{"num_attention_heads": 12, "hidden_act": "swiglu", "norm": "layernorm", "rope_theta": 37500.0, "init_std_down": 0.0, "init_mimetic": 0.5, "optimizer": "soap_variant", "learning_rate": 0.00214, "beta1": 0.95, "lr_head": 0.00383, "schedule": "cos", "final_lr_fraction": 0.0, "max_steps": 7989, "dataset": "wikipedia_en"}
Each number is 128 + 24 x the weight over its row's rms, rounded and kept within 0 to 255. Layers, rows and columns count from 0. The size above them is the row's rms in percent of the matrix's.

# layer 5 MLP down (transposed), 2048x768, rms 0.0844, rows 792-815, columns 0-95
size [107  99  96 100 104 103 107 102 104  97  99 106  99 100 108 100  99 103 104 103 109 104  95  94]
[[144  97 110 140 174 142 154 143  53 132  51  86 171 111 159 154 148 122 137 127 131 124 135 167 119 127 102 145 129 145 138 119 128 123 120 151 168  71 137 115 166 116 109 118 176 130  90 192  81 134 128 125 155 107 119 134 122 146 128 117 118 154 155 119 124 159 139 151 135 170 121  95 141 123 127 147 157 127  94 152 105 113 176 136 145 112 129 137 149 131 114 130 144 119 140  81]
 [ 97  91  85 172 129  86 125 162 124 184 100 134 117 134  72 117 137 112 107 113 100 101 143 118 156  73 152 123 109 103 122 139 107 147 110 134 132 127 132 150 123 158 140 105 139 121  76 159 130  94 150 115 172 163 131 166 144 121 153 126 108 109 149  92 106 143  59 116 182 121 137 147 140 121 111 101 140  84 144 160 122 131 138 144 106 100 126 110 150 148 166 162 120 184 130 150]
 [138 118 125 115 119 126 147 136 140 113 133 148 104 130 101 131 101 131 114 139 113 107 147 117 137 129 105 110 164 169 143 131 158 163 137 125 115  92 100 150 159  87 118 124 124  91 134 103 120 151 166 128  80 102  89  76 147  74 119 108 134 189 162 117 143 140 160 146 133 133 178 140 119 153 102 115 166 111  80 113 111 139 115 170 187 133 154 130 180 150 116 112 158 173 128 116]
 [151 109 171 128  73  95 146 118 147 117 111 128  98 158 162 109 222 120 141 168 107  76 161 165 138 144 128 100 114 122 145 145 157 104 109 163 135 111 161 138 139 183 149 149 151 137 124 160 101 166 123 132 125 126 131 128 110 117 186 151 101 134 154 121 118 142 121 122 152 126 139  89 126 127 165 109 146 171  99 116 129 168 104 135 129 128 132 148 124 107 109 137 156 172 134 140]
 [127 178 177 135 115 146 143 112 163 121 137 147 112 148 126 149 123  96 115  69  91 136 133 112  89 126 119 114 116 113 108 116  82 154 118 125 128 144 143 123 140 115  90 130 120 123 140 129 104 107 137 110 100 121 166 153  99 130 143 136 100 108 156 120 118 151 110 202 125 164  96 115 137 153 146 170 156 129 160 107 107 117 107 118 143 102 126 154 129 113  89 117 110 137  87 126]
 [154 145 127 143 134 102 108  94 118 166 108  95 170 119 134  87 139 118 140 125 179 141 103 139 144 156 140 103 103 172 132 130 135  60 166 160 112 111  88 155 130 135 167 155 105  88 136 132 112 131 117 144 142 155  99 120 136 175 115 137 117  88 118 134 131 147  82 116 128 108  95 124 132 124  99 142 196 114 165 103 105  90 157 136 111 144 121 143 126 141 194 151 138 144 128 142]
 [102 104  91 151 114 149  94 105 102 134 107 141 162 116 161 154 157 129 153 136 116 125 150 164  77 106 127 203 109 179 169 106 111  85  94 128 152  96 151 129 114  85 109 153  99 114 143 126  97 140 130 104 118 149 150 126 136 117  89 128 124  98 174 113 105 107 110 131 133  97 144 104 165 131 124 165 106 160  92 132 124 133 120 148 121 120 136  89 153 120 147 131 157 114 131 148]
 [143 161 139 140 132 112  97 153 143 159 151 156 137 121 132 139 153 134 151 159 144 140 137 129 153 122 149 113 140 227 108 132 140 129 125 111 150 113 152  72 124 141  81 141 107 102 147  71 127 163 171 156  98 149 126 119 133 124 106 113 125 134 115 158 123 112 147 149 157 152 113 109 128 136  94 107  92 126 149 140 162 114 131 122 108 133 124 149 187 137 142 130 108 144 121 101]
 [139 108 103 123 105  99 119 156 122 119  92 135 102 111 127 131 159 110 114 129 144 151 135 135 158 155 139 145 157  68 137 103 159 139 132 126 125  98 129 133 156 106 143 145 118 171  83 135 126 146 114 158 109 151 147 147 135 141 119 134 144 138 143 149 150 144 140 134 134 124 105 163 154 143 124 141 159 124 129 150 157 158 101 131 131 134 133 182  98 125 111 175 174  97 114  99]
 [129 144 123 108 142 142 141 111 117  90 142 121  76 125 169 120 116 114 116 111 114 144  98  79  76 107 145 130 130 156 130 104  97 161 131 142 125 180 111 119 121 148 178 146 118 153 114 145 164 142 108 111 111 111  80 158 114 112 138 117 128 136  92 125 138  86 135 128 118 131 132 110 171 127 151 102 134 167 202 112 148 127 150 157  82 157 146 111 118 112 139 108 108 142 123 107]
 [101 127 104 112 140 142 124 139 138 146 137 123 113 104 138  93 131 154 140 144 127 136 102  97 134 151 134 153 132 161 123 140  80 120 137 120 107 107 127 159 117 153 136 103 176 107 156 133 139 141 137 153 148 155 123 119 139 130 115 140 169 124 125 138 168  97 149 169  92 107 105 125  99 120 126 104 119 124 176 128 116  85 160 117 132 105 110 135 151 115 109 108 151 188 129 148]
 [130 144 114 142 104 117 167 128 183 171 144 146 116 169 157 161 134 127 145 148  70 113 124 129 111 146 144 151 107 159 128  95 158 128 137 146 122 157 131  98  94 101 133 116  76 152 111 146 129 144 138 120 138 125 147  90 183 146 134  89 149 168 127 144 122  96 101 161 120 123 162 112 106 133 152 152 137 153 116 116 118 158 134 102 177 120 144 175 131 146 129  94  95 137 125 118]
 [ 91 121 113 139 130 147 137 146 121 141 137 145 132  87 108 144 133 119 119  87 129 140 132  96 150 111 109 103 116 170 168  69 119 178 132 146 122 108 134 133 108 126 120 156 159  99  98 143 133 106 128 118 113 149 132  95 157 101 172 132 129 151 125 146 135 106 149 167 120 150 129 145 136 126 135 102 115 115  98 144 152 116 138 152 105 126 120 103 122 107 123 146 133 147 145  99]
 [135 113 137 143 137 127 134 144 139 148 135 104 134 131 134 125 110 160 144 123 180 115 125 177 145 129 162 100 123 169 102 152 132 100 134 101 114 139 121 146 152 150  69 133 109 121  85 141 147 129 139 102 151 101 145 133  99 133 132 109 115 124 118  97 141  94 146 165 122 165 142 161 155 105  95  87 162 132 164 102 126 148 170  76 202  82 103 138 108  99 142 105  87 167 115 118]
 [115 175 102 166 140 138 124 178 131 148 138  86 113 142 145 156  97  96 134 115 140 143  97 155 145 125  99  77 104 177  95 154 136 138 134 134 135 125 115 149  96 161 131 129 165 136 122 158 111 173 129 163 129 181 132  81 106 101 166 150 117 137 127 153 130 130 116 155 149 134 146 125 155 105 175  98 137 104 202 164 107 115 148 129 140 115 123 127 178 110 122 114 164 152 110  76]
 [108 165 122 110 121 121 152 139 121 122 101 140 162 158 116 109 124 151  99 112 120 121 157  94 145 104 131  87 119 107 133 160 149 144 128 105  72 117 132 143 113 132 125 155 137 151 146 113 121 142 128 111 118 116 183 120 142 102 130 122 110 126 137 152  87 141 108 159 136 127  82 141 126 102 145 122  98 103  94 113 155 133 120 106  98 159 118 138 135  95  74 147 100 111 106 130]
 [127  86 121 129  59 144  68 157 126 148 107 149 136 130 108 131 130 104 110 124 141 113  69 100 101 162 100 134 117 108 116 140  83  85 121 140  94  81 105 150 174  95 147 124 112 109 121 104 165  92 129 113  82 147 126 134 113 118 116 112 117 144 109 154 124  89 158  88 113 147 110 107 124 118 181 168 120 140 108 107 116 132 127  65 148 106  81 136 109 163 132 111  77 101 131  67]
 [122 129 124  99 101 111 166 132 143 120 108 153  97 145 122 142 110 137 124 119 116 103 163 156 150 140 177 124 111  66  49 119 142 128 152  82 146 124 132 127 147  97 122 154 146 126 109 151 162 141 123  82 121 104 183  96 116 122 166  93 126 139 138 150 192 130 150 146 141 127 127  87 132 140 117 132 100 133 103 145 139 119 121 116 109  97  81  99 154 132 146 125 133 130 172 101]
 [ 79 129  80 145 155 114 102 136 157 124 109 120 154  96 185 135 153 132 160 115 132  88 163 143 113  93 144 112 129 129 111 113 132 137 127  93 153 106 111 125 165 148 109 131 132  96 104 125 127 136 113 113 124 128 125  94 130 111 109  87 147 163 104 140 120 106 101 136 115 161 101 123 118 141 151 125 118 137 111 107  74 114 132 130 122 158 114 174 174  87 117 116 133  80 179 156]
 [119  92 104 103  89 118 140 149 103 116 153 161 122 101  99 103  92  83 110 160 136 114 107 151 128 100 116 154 138 170 127 159 121 175 144 122 133 132 101 101 141 113 156 133 114 168 159 123 122 121 125 102 141 140 126 123 116 165 119 150 132 123  91 123 132 120 122 182 134 139 142 139  82 117 135 110 158  99 153 137 132 138 130 115 154 138  79  98 144 154 121  98 102 133 113 136]
 [125 141 132  89 151 168 141 104 129 129 122 128 122 121 103 139 146 110 128 150 105 160 118 105 121 146 107 141 138 134 111 127 146 150 138 167 125 134 152 115 121 125  84 163 162 116  92 106 167 109  62 153 143 173 132 142 139 158 112 143 121 111 147 153 128 144 135 146 112 134 160 134 118 102 153 144 161 172 153 111 112 143 111 173 123 143 121 142 124 145 132 157 142 122 130 125]
 [116 100 154  93 178  84 166 118 103 161 116 160 144 131 110 129 104 145  58 117 121  90 119 132 133 140 128 164 108 151 121 127 130 131 113 106 158 140 119 124 172 130 115 103 180 102 112 145 169 133 144  89 121 171 161 131 162 126 134 177 115 125 114 110 123 119 127 135 147 117 161 174 134 132 121 122 169 130 109 148  98 140 134 125 122 142  77 106 117 112 144 162 160 139 102 155]
 [124 130  82 110 143 146 151 107 154  89 107 107 143 118  80 140 119 139 148  87 115 119 154 134 118 121 141  67 100 106 126 112 133 148 106 146 119 165 144  97 113 130 157 121 124 109  78 163 141 179 127 133 104  98 172 105 129 128 111 100 105 129 163 153 164 209 161 124 135 139 108 125 104 138 118 110 156 135 120 160 123 108 141 115 100 135 123 136  99 144 125 117 101 103 127 135]
 [119 126 154 136 100 116 150 139 132 118 122  69 128 127  97 141  80 112 111 142 132 158 136 176 146  97 113 106 122  72 155 124 140 108 103 130 162 123 145 125 126 109 110 143 139 145  90 105 141 141 126 143 133  92 113 186 128 103 130 133  60 162 105 117 153 118 125 120 142 128 116 155 142 152 152 117 150 148 129 109 126 151 136 167 138 138 109 107 124 102 161 111 114 120 180 135]]
# layer 5 MLP gate, 2048x768, rms 0.0819, rows 793-816, columns 0-95
size [ 97 104 102 109 102  94 109  94  97  93 106  97  99 101  96  96  94 106 104 101 103  96  95 111]
[[125 115 161 164 116 132 108 114 123 146 129 123  87 118 127 133 138 128 102 120 142 108 138 174 110 177 152 137 136  93  92 116 136 144 116 157 136 105 108 122 116 154 136  96 124 127 131 160 115 178 153 152 115 147 160  78 155 147  89 127 127 138 142 176  93 113 105 192 102 116 115 106 125  75 148 123 153 108 121  76 102 130 159 129 133 131 126 140 115 110  99 101 120 127 154  91]
 [ 85 153 105 104 169 152 132 118 144 136 179  54 130 104 141 134 123 125 109 133 108 146 138 149 109 138 103 154 120 133 139 136  63 111 159 146 147 136 130 104  83 117 112 186 134 102 151  75 149 133 159 107 166 112 128 135 106 115 139  91 102 137 150 152 110  79 129 107 125 111 103  77 112 121 125 143 114 105 115 111 178 142 120 121 151 120 177  75 154 162 109 132 112 138 115 103]
 [141  95 151  85 131 123  93 126  98 106 126 132 181 111 177 124 163 118 147 104 165 107 169  50 106 139 105 147 146 103 120 128 108 146 113 104 137 131 120 160  89 125 100 153  95 169 121 107 150 111  84 133 141 151 143 173 158 107 115 132 160 117 152  94 175  65  97 122 144 104 143 157 154 116 128 157 123 145 178 126 178 145 117 147 112 108 111 137 184  88 118 140  85 156  87  76]
 [152 108 142 154 129 118 110 134 139 204  86 114 167 134 136 138 113 159 160 117 140 113 117 120 118 128 124 128 170  89 143 139 165 144  98 134 126 144 141 169 148  61  70 164 147 134  87 140 179 161 156 130 130 103 128  93 142 140 155  93 166 181 129 160  97 137 150 121 134  90 154 131 129 145 104 109 145 167 116 129 132  81 108 137 132 101 134 132  96 167 167 113 145 125 156 120]
 [148 145 134 140 162 159  95 109 122 104 144 107 128 113 115 166 132 149 106 150 131 145 114 111 129  80 136 172 140 190 123 127 182  87 123  96 129 118 227 125 111 125 135  50 111 119 108 167 120  95 182 159 145 170 119 134 106  91 111 130 122 101  65 115 157 143  96 104 100 156 149 140 128  89 100 149 138 108 130 137  97 147  92 140 135 114 130 158 148 128 147 125 123 128 116 106]
 [180 134 115 125 147 146 136 155 145 140 132 135 130  87 129 131  97 103  82 140  85 175 123 156 114 172 109 130 138 179 121 170 121 137  95 127 109 160 163 124 143 151 120 127  92 109 127 164 132 166 126 129  98 159 115 142 158 167  93 113 134 140 113 133 110 161 119 144  95 109 124 120 131 183 166 162 143 115 135 121 150 134 157  83 130 128 108 117 165 106 111 118 111  85 136 123]
 [157 105 144 102 146  88 163 195 123 162 102  93 150 150 116 114 134 141 123 144 129 139 112 130 116 165 124 141 172 139 139 107 160 134  69 113 186 119 126 137 159 144  92 182 121 124 134 181 105 151 147 110 119  97 109 112 155 127 160 133  96 105  97  96 123 101 112 104 115 124 121 154 127 176  97 158 140 131 121 150 108 107 108 145  88 145 133 119 167 136 152 132 125 122 166 134]
 [153 104 107 107 122  80 135 124  89 161 159 115 112 116 143 114 159 109 151 135 156 171 110 144 128 129 146 135 107 155 161 116 112 135 128 146 137 183 143 162 106 163 164 131  99 141 142 154 155 123 148  84 121 129 104 129 125 138 139 131 127 111  99 112 148  84 115 123  81 103 134 164 143 117 130 141 126  97  91 149 162 135 134 145  72 201 141 123 117 140 138 121 123  85 188 125]
 [148 133 156 179 102 136 141  96 119 134 122 122 129 140 114 188 157 136 147 139 132 172 140 150 177 105 113 135 115 154 138 113 103 132 124 138 128 125 149 120 140 171 139 142 149 134 171 102 158 152 147 136 107 117 189 149 146 107 163 118 128 131 150 120 137 158 142 164 137 132 171 127 124 159 132 158 113  92 100 104 112 121 109 133 133 135 102 125 176 141 113  81 147 128 154 129]
 [130 164 131 108 115 153 115 129 105 131 121 148 126  84 145 121 104 160 123 123 105 131 112 123  87 119 137 169 121 128  82 131 129 130 124 151  99 108 149 135 113 112 123 141 107 143 148 113 112 137 158 124 130 126 103 120 136 113 142 131  99 159  92 110 192  95 133 106 128 152 129  91 150  97 109 124 172 130 114 147 155 132 183 134 119 123  85 183 104 118 200 152 148 155 137 127]
 [ 87 161 146  85 117 161 124 122 131 142 157 116 150 112 145 179 166  85 118  90 124 162 114 109 102 153 112 140 111 125 156 135 133 101 142 154 126 134 162 136 132 126 127  85 129 124 131 136 122 140  99 132 111 124  99 125 133 169 145 120 140 131 103 130 128  74 128 126 147 109 107 122 119 147 121 112 162 113 134 144 118 130 108  98 102 114 147 165 148  72 156 110 168 127 127 105]
 [103 142 156 119 147 129  85  96 145 116 109 136 146 111 122 121 123 164 117 166 160 108 126 143 108 116 130 169 139 122 155 146 126 120 125 144 101 132 153 102 160  94 149 148 137 112 105 118 112 146 187 115 109 122 112  95 114 149 129 170 115 115 133 137 140 141 137 119 114 146 147 145 108 119 104 139 141 141 121 150 144 100 163 112 149 158 110 131 159  98 138  99 124 100  94 114]
 [144 134  95 123  98  79 112  88 109 105 158 110  92 118 152  68 148 123 127 131 112 123 129 107 114 152 139  85 132  98 157  90  89 154 147 149 128 123 140 137 142 136  86 120 147 148 106 156  84 119 158 151 125 215 148 140 156 151 127  92 143 131 154 163 101 108 139 102 147 194 122 109 112 103 111 148 111 114 123  83 111 109  80 136 150 126 114 103 140 199 136 132 159 103 112 144]
 [124 153 132 135 120 153 148 147 147 164 126 102 151  99  85 119 138 125 106 148 162 137 117 151 101 110 163 121 116 125 132 145 117  87  93 150 141 111 140 122 116  79 138 127 117 120 150 122 151 152 108 176  80 131 119 133 106  69 122 118 171 128 167 106 124  86 145 112 135 118 182 141 111 129 134  90 138 119 138 135 133 137  78  87 120 151 178 132 126 103  76 168 146 164 158 119]
 [157 139  94 136 109 137 127 123 126 139  96 148 135 152 103 114 163  84 128  79 116 137 100  87 106  86 124 139 122 158 149  98 119 133 125 125 107 111 156 142 127  76 142 109 146 124 157  87  94 141 150 169 111 111  98 165  95 138  96  77 155 165 152  81  87 116 158 137  82 143 160 150 137 113 108 100 138  98 101 150 151 186 136 148 124 113 115 127 144 130 158 111 100 115 117 110]
 [148  99 108 116 118  88  85 136 135 151 175 113 131 155  95 125 140 146 108 124 162  95 124 103  88 146 110 136 117 106 128 103 126 149 153 123 109  82 216 106 122 135 115  92 149 106 125 124 127 123  64 112 195 137 160 105 152 128 127 136 125 179 130 172 114  89 140 186 117 184 159 116 123 134 157 132  96 112 132 167 119 114 123 185 120 140 110  97 148  70 145 125 135  85 111 119]
 [100 133 140 114  82 157 142 115 185 121  83 150 132 151 139 140 132 116 163  99 133  85 131 126 140 138 101 126  89 152 142  90 130 127 178 138 145 115 142 147 153 149 106 124 117  96 100 166 116 134 155 160 137 134  93 118 142 114 114 120 121  96 100 128 170 107 114 109 141 198 131 133 122 159 111 129 160 118 137 106 135 137 111 103 160 149 131 100 140 117 113 138 134 106 123 121]
 [121 125 184 186 175 110 128 145 153 130 143  89 140 117 130 110 145 147 117  92 131 146  94 145 107 164 140 145 147 160 139 137 105 153 155 148  95 142 176 169 139  98 124 171 137 133 135 151 148 131 123 128 130 129 133 161  85  94 156 135 113 140  96 118 108 113 122 144 105 153 116 116 112 133 123 170  83 169 146 109 157 158 111 136  89 132 149 105 171 118 128 132 153 125 158 124]
 [142 141 176 130 138 155  73 155 115 127 126 153 114 135 129 107 110 157 114 127 177 117 136 130 155 128 173  86 134 152 134 159 122 105 117 106 116 116 142 113 111 153 146 148 125 122 145 144 103 148 142 143 149 133 125 138 134 118 129  87 131 114 155 135 136  91 128 141 122 137 135 171 129 107 124 109 111 133 134  99 126 155  87 139 128 145 143 123 149 132 134  91  76  92 190 165]
 [132 127 136 177 117 143  94 167 121 129 123 124 142  85 133 167 128 144 153 124 137 127  59 104  98 117 119 136 107 120 104 101 141 100 116 111 139 132 118 167 180  80 113 104 144 130 150 126 145 136  98 136 112 155 125 140 110 137 125 126 173 145 130 134 118 161 144 168 119  98 134 112 102 169 127 133 194 157 141  98 100 139 132 132 138 117 109 131  91  88 142 112 160  79 116 110]
 [107 141  99 125 158 119 111 123 143 149 158 114 113 100  91 126  98 105 158 163 166  99 132 102 128 141  84 122 111 137 128 155 127 126 111  94  97 166 116 105 122 165 145 125 138 145 137 148  84 130 120 116 121 126  98 135 127 177  98 106 141 168 149 100 158 111 166 149 141 134 130 109 137 125 102 123 121 149 131 192 137 113 130 137 128 143 158 137 135 124 159 123 165 126 124 150]
 [192  97  93 151 129 177 154 139 136 127 142 146 120 116 113 135 146  92 128  88 110  76  95 140 130 147  87 108 125 109 108 145 143 123 144 132 125 138 152 130 108 130 146  97 162 137  89 135 127 119 172 125 119 167 142 144 119 108 181  62  75 108 112 144 141  92 148 102 125 106 128 126 105 138 163 123 147 151 103 108 160 130 142 137 120  89 156 167 129 132 150 108  87  95 110 165]
 [166 124 130 118 126 120 124  99 124  67  91 144 111 148 136 162 158 129 114  95 133  88 130 168 121 173 119  88 106 103 135 148 128 149 108  94 118  94 148 150 110 148 148  88 129 128  72 160 130 125 162 108 129 139 105 151 119 141 131 123 113  68 134  94 140 149 133 142 105 166 135 121 105  89 101 139 133 158  97 133 154 148  99  97 126 106 147  97 160 132 123 112 116 147 136 143]
 [ 99 137 139 142  94 131  94 125  84 118 115 153  79 110 143 153 112 126 144 102 133 157 147 132 156 110 114 121 119 123 135 157  87 111 140 102 112 105 179 156 137 131 123 114  65 132 121 126 134  70 146 106 139 120 156 144 165 131 100 149 129 101  83 135 149 167 111 102 118  61 133 106 116 111 137  96 137  89  82 114 126 145 128 160 141 136 117  93 150 129 177 109 113 104 124 152]]
# layer 5 MLP up, 2048x768, rms 0.0863, rows 793-816, columns 0-95
size [104 105  97 104 102 111 109  96  98  99 102  97  96 103  99 100  94 100 103  98 103  94 100 106]
[[124 105 132 100 131 151 109 133 134 132 181 129 130 104 135 124 165  92 117 132 126 111 148  95 113  96 141 138 113  82 141 153 177 108  93 163 173 121 123 108  73 131 170 139  88 106 128 147 133 115 148  84 107 136 125 164 122 125 126 149  66 109 152 148 156 127 128 112  90 114 142 106 147  94 138 111 154 111 133 146 118 109  85  91 135 155 145 128 141 152  89  99 167 119 160 143]
 [114 180 135 129 142 109 118 151 123 127 122 179 124 137 105 158 149 155 127 153 124 115 143 133  65 155 124 111 143 117 123 112 149 154 139 156 120 122  92 130 151  84  86 131 148 121 129 161 120 165  91 115 124 127 104 109 142 106 118 120 120 139 115 143 126 156 170 154 104 151 134 125 143 136 119 129 148 112 138  78 149 147 122 146 126 142 129 104 163 112 147 153 139 122 151 127]
 [155 102 105 154 126  76  99 121  77  82 123 150 154 143  83  66 126 156 101 168 137 122 140  98 100 127 111 131 161 113 184 142 115  87  97 142 156 108 142 131 106 111  93 113 110 196 110 142 146 163 162 117 142 151 131 164 159 154 151 136 121 163 151 128  92 124 164 192 148 135 130 124 113 129 139 121 112 153 132 120 118 117 113 174 178 127 156 112 122 140 153 149 105 143 127 158]
 [155  86  90 145  48 162 161 118 129  92 111 107 141  91 138 139 125 124 109 136 172 206 130 122 154 131 140 102 106  85 130 118 146  90 140 153 137 124 140  93 153 135 145 112 150 142 143 164 126 126 106  92 220  90 143 151 136 144 154 141  75  92 148  80 145 152 111 126 143 146 121 133 114 142 121 101 145  90 111 141 123 142 134 123 166 124 118 101 126 123  95 139 153 113  99 173]
 [122  93 104 110 116 120 107 141 140 129 110 121 146 130 174 133 154 113 127 117 173 143  80 142 136 121 132 129 116 109 129 155 138 133 120 164 108 149  99 178  90  93 125 139 136 175 122 114 128 117  92 159  96  97 115 136 115 112 121 123 137 132 136 125 132 100 101 102 142 148 143 117 121 134 113 106 130 104 156 175 117 109  87 111 100 109 107 126 142 159 124 118 143 186 122  94]
 [131 121 154 125 146 125 114 156 122 125 105 104 122  92  94 116 102 112 134 167 106 133 124 135 103 173 145 112 171 130 145 126 121 104 119 121 113 123 122  79  99 114 107 102  84 121 122 140 149 118  98 137 102 144 107 156 122  98 169 137 158 145 144 110  78 159 142 145 104 107  80 168 121 131 117 138  88 132 160 111 171 122 126 119 147 139 122 112 136 135 135 150 120 114 139 141]
 [158 123  91 108 151 119 117 106 198 138 169 149 132 124 147 123 131 157 107 152 129 117 150 125 116 127 103 128 112 127 177 129 137  97 120 166 169  97 151 122 126 119 155 140 125 125 141 179 138 146 146 115 122 136 103 134 150 145 106 124 124 124 125 137  81  92 128 121 159 144 138 122 112 123 144  66 150 148 105 139 129 140  66 152 106 130 109 130 138 125 146 114 145 112 157 105]
 [ 89 107  55 168 124 125 102  87 128 149 119 144 113 117 134 122 128 156 137 158 127 140 114 140 148  82 102 125 151 176 165 117 149 143  93 140 108 127 153 118 117 104 135 152  70 178 149  94 146 100 133 137 158 176  98  99 152 142 139 102 112 101 128 133 150 127 135 137 119 121 125 137 117 124 125 156 106 128 100 131 100 148 144 148 136 163 106 102 175 140 154 150 152  91 153 118]
 [127 125 127 145 117 145 113 118  88 132 140 159 138  98 184 135  56 105 110 130 116  95 127 158 104 124 146 128 136 131 113 171 155 151 153 136 119 173 144 140 107 111 165  97 137 129 143 110 133  99  84  97 143 147 152 103 115 143 181 157 149  80 137 144 119 101 158 127  93 145 135  68 168 100 132 112 154 125 111 153 116  93 125  77 161 136 123 125 136 167 121  94 126 119 119 132]
 [111 138 125 150 100 149 106 130 140 131 147 165 135 164 134 146 168 113 141 139 143  96 101 147 131 172 123 166 123 192 108 183  74 124 131  96 152 151 179 164 125 128 178 149 142 129 130 145 139 139 113 163 161 137 125 127 116 177 132  98 178 116 126 174 128 149 119 177 128 113 142 105 102 167 143  90 107  76 107 160 127 129  88 153  97 173 118 146 123 165 128  64 142 120  97 113]
 [ 97 149 119 112 142 144 114 108 113 136 104 185  87 128 126 154  94 120 120 101  81 204 136 127 106 135 173 153 142 162 173 111 138 150 148 127 100 157 152 148 102 151 133 164 105  96 122 152 115 136 160 169 131 176 130 109 166 113 139 116 141 144  89 148 156 102 162 148 109 121 133 144  85 107 144 129 161 175  98  88 113 155 135 179 148 183 103 113 116 142 119 134  89 154 136 101]
 [ 87 109 111 117 190  73 121 101 117 130 153 107 180 155 140  94 115 121 142 116 108 159 122 111 134 141 158 168 121 112 131 116 102 142  96 133 122 111 141  85  90 163 119 106 162 123 107 100 109 139 130 127 154 183 178 138 146  90 132 101 190 130  96  88 152  84 101 121 158 129 119 100 122 137 144 125 119 157 102 145 126 150 121 125 100 103 141 128 149 113 144 109 121 127  99 189]
 [129 118 126 122 118 129 174 124 143 110 154 171 110 118 116  99  85 122 119 145 114 123 118  96 131 127  81 106 119 100 122 145  99  85 155 113 114 133 164  83 129 161 101 103 105 156 139 142 106 150 101 139 108 110 173 135 117 124  87 140 149 118 154 114  78 109 162 139 140 166 170 130 158 133 129  67 147 130 150 109  98 110 104 102 110 135 152 145 100 118 135  95 144 145 121 100]
 [100 143 109 123 162 156 126 129 132 169 148 112 127 106 120 101 114 116 151 106 132 120 187 111  79 116  91 103 104 115  87 109 111 108 114 130  87 129 123 140 136 138 132 115 114 157 145 121 125 147 127 145 131 139 136 107  82 117 162 138 102 138 138 112 158 116 120 137 137 117  90 134 130 128 147 145 134 133 120 135 120 141 154 136 121 125  95 113 140 148 174 112 174 136 147 148]
 [117 119  69 149 155 152 156 107 130 120 129 157 132 130 134 134 153  75 129 100 126  71 125 109 118 141 134 129 142 132 119 127 142 111 149 205  96 132 135 129 115 130 106 111 145 107 149 121  84 117 123 154  89 138  77 173 156  85 146 132  81 119 144 103 128 124 159 175 111 120 142 134 158 160 145 142 148 122 141 133 119 176 168 130 141 132 142 152  99 114 114 131 109 133 136 146]
 [119 110 140 150 135 140 175 181 113 126  96 155 161 101 118 142 159  98 133 141 140 121 162  96 164 105 124 122 192 156 145 110 108 128 118 141 148 138 138  90 188 127 186 153 166 103 121 119 109 181 117 142 151 124 137 112 138  95 134  93 161 144 119 115 130 127 139 142 126 102 106 139 131 125 139 153 138 110 112 124 125 106 132  73  86 160 112  99  87 127 137 125 100 138 164 119]
 [129 156 151 150 117  97  99 149  71 149 130 147 150 139 153 148 128 132 174 176 128  75 148  95 150  90  94 172 152 127 122 153  85 143 121 129 114 127 158 137 164 106 122 117  97  92 147 147 113 129 125  93 113 141  89 104 137  76 115 145 115 141 123 122 115 125 122 140 136 116 109  97 124 119 190 118 164  93 123 136 141 125 135 114 127 115 103 129 124 132 101 178 173 148 103 124]
 [107  97 141  76  97 120 135 120 144 179 124 153 136 123 140 152 128 159 129 155 162 171 158 100 140 102 135  92 164 106  79 119 106 125 160 141 168 170 149 161 115  94 158 101 151  65 110 143 140 146 165 100 105 121 156 121 205 143 117 127 111 131 149 160 113 134 160 128  96 129 137 133 141 136 110 110 129 131 116 101  70  79 150 120 138 150 117 145 133 101 129 144 103 154 123 137]
 [133 148 136 171 145 123 122 117 124 115  87 112 139 112 141 114 133 117 132 148 140 111 169  98 114 116 130 160 131  99  89 123 143 130 154 132 118 145 134 175 144 137 125 141 153 144 169 136 129  89 152 143 118 129 134 120 108 134 119 140 132 154 123 147 136 115 137 122 152 133  71 132  80 113  99 172 145 159 125 148 167 137  81 139 142  94 110 102 151 106 139 137 179 114  84 133]
 [115 150 103 163 135 110 127 136  90 167 123 134 125 169 154  85 152 142 109 162 113 102 129 114 147 131 149 159 143 161 143 134 105 130 103 153 148 145 118 108 134 103 105 128  99 141 147 117 113 142 117 150 141 156 115 100 161 114 150 150 111 112 106 154 117 128 110 164 113 121 108 142 178 126 100 149 165 124 172 111 132 122 120 145 138 144 131 133 110 120 144 173 133 109 170 145]
 [130  47 151 158 121 130 171 136 111 135 156  81 114  98 132 124 135 144 122 130  90 146 147 116 129 143 122 164 115 115 161 101 126 108  82  92 157 192 118 114 153 117 105  98 126 117 128 123 119 117 150 146 153 130 163 122 153 109 124 157 133 122 129 112 107 125  85 114 123  96 156 127 128 140 123 133 156 158  72 152 139 133 116 155 115 113 100 101 102 121 127 133 101 146 112 156]
 [ 99 137  95 117 153 132 139 156  87 101 152 129 180 123 139 109  95 135 117 190 127 158 137 117  95  81 126 120 111 163 154  79  88 127 114  96 112 135 103 145  79 118 145 134  92 142 148 139 104 147 155 138 115  82 152 140 164 148 140 101 129 157 151 116 113 143 121 142 177 121 120 142 121 152 122 128  86 160 143 112 130 124 143 165 136 140 139 132 151  62 125 130 100  89 108 179]
 [103 167 100 173 130  89 149 106 114 108 135 133 128 156 134  94 162 139  99 123 146 140 138  85 152 115 139 130 121 122 115 135  90 131 122 138 129 125 144 120 111 113  94 172  88  79 133 136  99 106 152 113 127 114 138 112 150 120 163 131 110 127 132 132 134 149 129 117 149 138 139 119  78 151  88  98 111 160 100 122 135 132 152 100 126 123  89 123 120 146 117 134 116 129 128 154]
 [164 138 128 131 101 126  82  91 117 148 159  79  82 130 134 137  77 111 147 119 137 127 142  83 114 142 157 178 146 102 142 144 133 110 124 122 140 115 149 158 176 111 141 167 103 184 126  84 144 105 119 158 159 120 181 104 108 159 119 119 103 142 123 173 117 122 127  91 150 155 116 138 131 136 128  92 157  99 128 117 108 126 106 159  92 146 122 140 134 152 181 129 121 175 171 108]]